python train.py --positions="rope" --rope_base=10000.0 --tie_embeddings="early" --extras=["some layers without attention", "local attention windows", "normalized values", "value embeddings", "an embedding shortcut", "learned residual scales", "skips across layers", "capped logits"] --init="uniform" --decay_shape="linear" --doc_mask=true
Each number is 500 + 40 x the weight over the matrix's rms, rounded and kept within 0 to 999. Layers, rows and columns count from 0. Numbers have three digits each.

# up: layer 14 MLP up, 384x96, rms 0.0706, rows 104-117, columns 0-95
# down: layer 14 MLP down (transposed), 384x96, rms 0.0706, rows 104-117, columns 0-95
up104:529564491522513545474571493477536429489524480430498488482405473519508518586490516550470530549553473510490495437506498512476481454594447561551571477520472484553525502495484504511434446460499476509557492502546528438531467530480572537529557562479475532580543514368544490453542516426454447468
down104:522539525493476464487523498537563498430519617500466460547527502559484493467504548521503454479601509521552557458465520509552484427479549422476586492494536482489439493475487544513460502419572488478484547578525424489575544513456524585484542477484459455545498465475526506513509477456482420448
up105:596460504555589510485529512566494475536546465541533514510498515520475493484516484497472497522492482537434492483522551578465511465499460496495522528543491475504589611522505496443559489555404502490495523507464540506482518458519529527417467508519496521493441524494539502465502509473506459452
down105:517441514538553523521474453524516433478549500495547519500543496563498467501396530515392464450464525468500500502570496463471528482561532521478523511464493455511586517565504477516482469565450508489530536475516542536494519456536550543467473533482557465497535450468489475482471518538494458502
up106:540510514473497572561525458570525496530473573464459527436454433519461467607454449512537524576524528531508481516553475480553412507394528570440503486497455459479503547513524502543429451456446523473505489478458484439482491465500465443454488527528432530457438506485499455521579552536419562534
down106:482429447466512451520544452492584546474609511515533513496499580496437557491521562521546519514521500421488521509520559444489485421510553512488481479509463483538497542503525534472544546428409438438539488488467557512523529549479490533522506549513490553506471596482463552466573543522443537582
up107:495520487456550498495539535514524451497532478527513535461536539536410489569372492459499563502493470451466488449518535530435497470480517524508469438561470610487529475489512483438445477442466557474466461529481490482451439451488454497425460544512509457513525504461466478485616437521510529503
down107:545491489597499473484526466568431545511594453555429486528420509510585434502507492540480493539527516512536497512438500470521489522536517541499463545481564520485438464531533426519566574580536454502461506505495571529518530488577516539496524485514469527480500493522516500473491518496517484494
up108:534481525453553533507507487467465504502557508469520441497495478483494494478446505509474554485472546538490479500483527580505485519420462524474554496511484516463598504499551546463515494575446483623565530434470585486502543513527530558503480460572469512532438498477490458505480525482447512538
down108:508438520547485532467486529515524524501524491507491442557472511486538498526453542420508488474488457454533524508467505529484529484509554485442516550447495518428556536476487424546485491462534461442528485461446513472491572559504497520442459540536528520463495472511503483488471438581512464430
up109:549558578501382498538506565492572498476511479477521413545412505489533439430493467543521451527500518469446467448499489484572461589528538492448441430553532528536481590478553505493442521527528493503530466521490515568503539459517475470498450475442458568549500524520532491434462480534456492438
down109:442506511464582533424523442494477461538498518476543481471539468448494461508461466516514619390497547525450446510478458477498587480527425546521458479503573529439541540471432537504497469486506528509521547505540549458473533518524451573452398514505599483519510502476550450500573479514489418493
up110:491529544463540527459529528465454379603503461483473506459533581519422490444483485499486594513526579488482519478533535463509482510515533536509480522504515477528457524518547552464485517493503449498468429454494564541505504496503473519468517492547478507531495466503460522528457524559564529444
down110:475407494511521512532523519493495441554510523477467497497392525439480475533594467514469467483564562477466481503511482492509485508562474503567471498537463482546439435481566590527545478411552521455478515400591476499453558466467510485517518475501550446540448522498495514551546476495516490553
up111:529523537393478528513509538507423505423481522555577515516537488476508510471515480516470532480493458521510439533503505455505502464520528544512546528576444489454518544529529524516405433484469496525459527469404485420439498522542460494435514478554501586468521481574474478476482539508471503502
down111:430482453556438533426438510507545574465530452525547469554537564437456532509463481490515514516511493421513557552436517492434489500528521436489532507534472547513556452465513464522490533531536473541530473509520463452551493524420486509446522480525452533520498457456499431492447435544493538491
up112:547509506478528438503400541462492507565487426507449512514474417563559563475518411476424514542446500489531512489511548491484485489437501530460451445471540494490553486485532492532502501529498489542430562546521521519534550565504568500526528513543488494527488490497477495435480495500553581522
down112:540512470504454449565497489486512525539667505522488466515492560510482570467518464443487493521467476540509547476437550538518492499532592479558480594525510493512507542432520431479512494466555469514490495500513495483518503481505476505528457429547538483519451545471486511509501532466524557474
up113:509478530494451499501555588564544524412482514459514524520522494524474484526529521467481465583542535504541473483552500495456462503569515459535482509555380532581527541438566469462482447512446481493470460424483516502492525486379473404517536460481445579482559499530518495526565485510439550537
down113:556464526549522425451500574525508549539511558513511485540533559496528468515465528413524549643471563536472521469523539499535444524537492544457405514563471492577494561533525516494477493536507524573523542483529518515522560503512469453533444435530458507510523439508490510507564530477547488520
up114:546461517507522367543520474537535451496511527558464548483457492527553495530480509494536535573499469551518469479582446494558428494473495484545496519483507465412502462504475424482429494482565613495562529447453573507526480522505416443471561469533528512503491524538550525488483559590477556530
down114:528466490518486506510583536549540513499508518542499505572462501480458460534441507472522558497466475443545464511519493466548411511518602431432503536496462455494522558495462438491531532480473416545511509539522505536495504504506447479461534447527465488429544452514479515485498424559424543477
up115:519557529518497510495449525446539533586507442546473431570487449573480543515545516576518490550561458540475474539523519460517450533528592534498390466515470486489489534500461460422456515477518509435531563543549505402549444508534519507484666544533567576508516483448508421469485506422487481465
down115:474494470471489494486515420493520542589516518413462485504450384570477500484518584532571518503491487517536462596492530504441442528468418486477408534507422517497457455513487554506441507447601510466546535555428471448556569532482502544452525507547504520463515477486483437469503478540471442528
up116:428487462422538527512462526533485450499522526464465510480440513503371517424489427491453502494531526418490488509496532503499527581477524479470474526522444449514520553487500519485447528480457506446543444425448492518504508478429511456528447493520540579492511499443471521591544562511541511451
down116:542582481456441522448532463548507524467470558460496506541577440513536448526513475510432478478562558467519474480591417513560492455523522502543502521466555487549469482541493468547507494514434429450559481481514487566498534521442538469509481499445476479524521544510469442555412530530499486474
up117:592605536465473500428547605505438507489467422535542507474522461460530474516462514437442529476547486518492439536448565485452465463507519461505475480529410464497456505488525466463502473479526522471488444537513530553489519505462472532480486466526493547500520554521531530501491543471496480478
down117:463495476584523499480502468478526521512552530534488485547506525446468566435462538502506512418498501416469459532487495538521480523499505523522513468458507559517494484577509460616547449587470515469465481480528516541519440504558501539571548518466518483475569514472470562513455522491510470511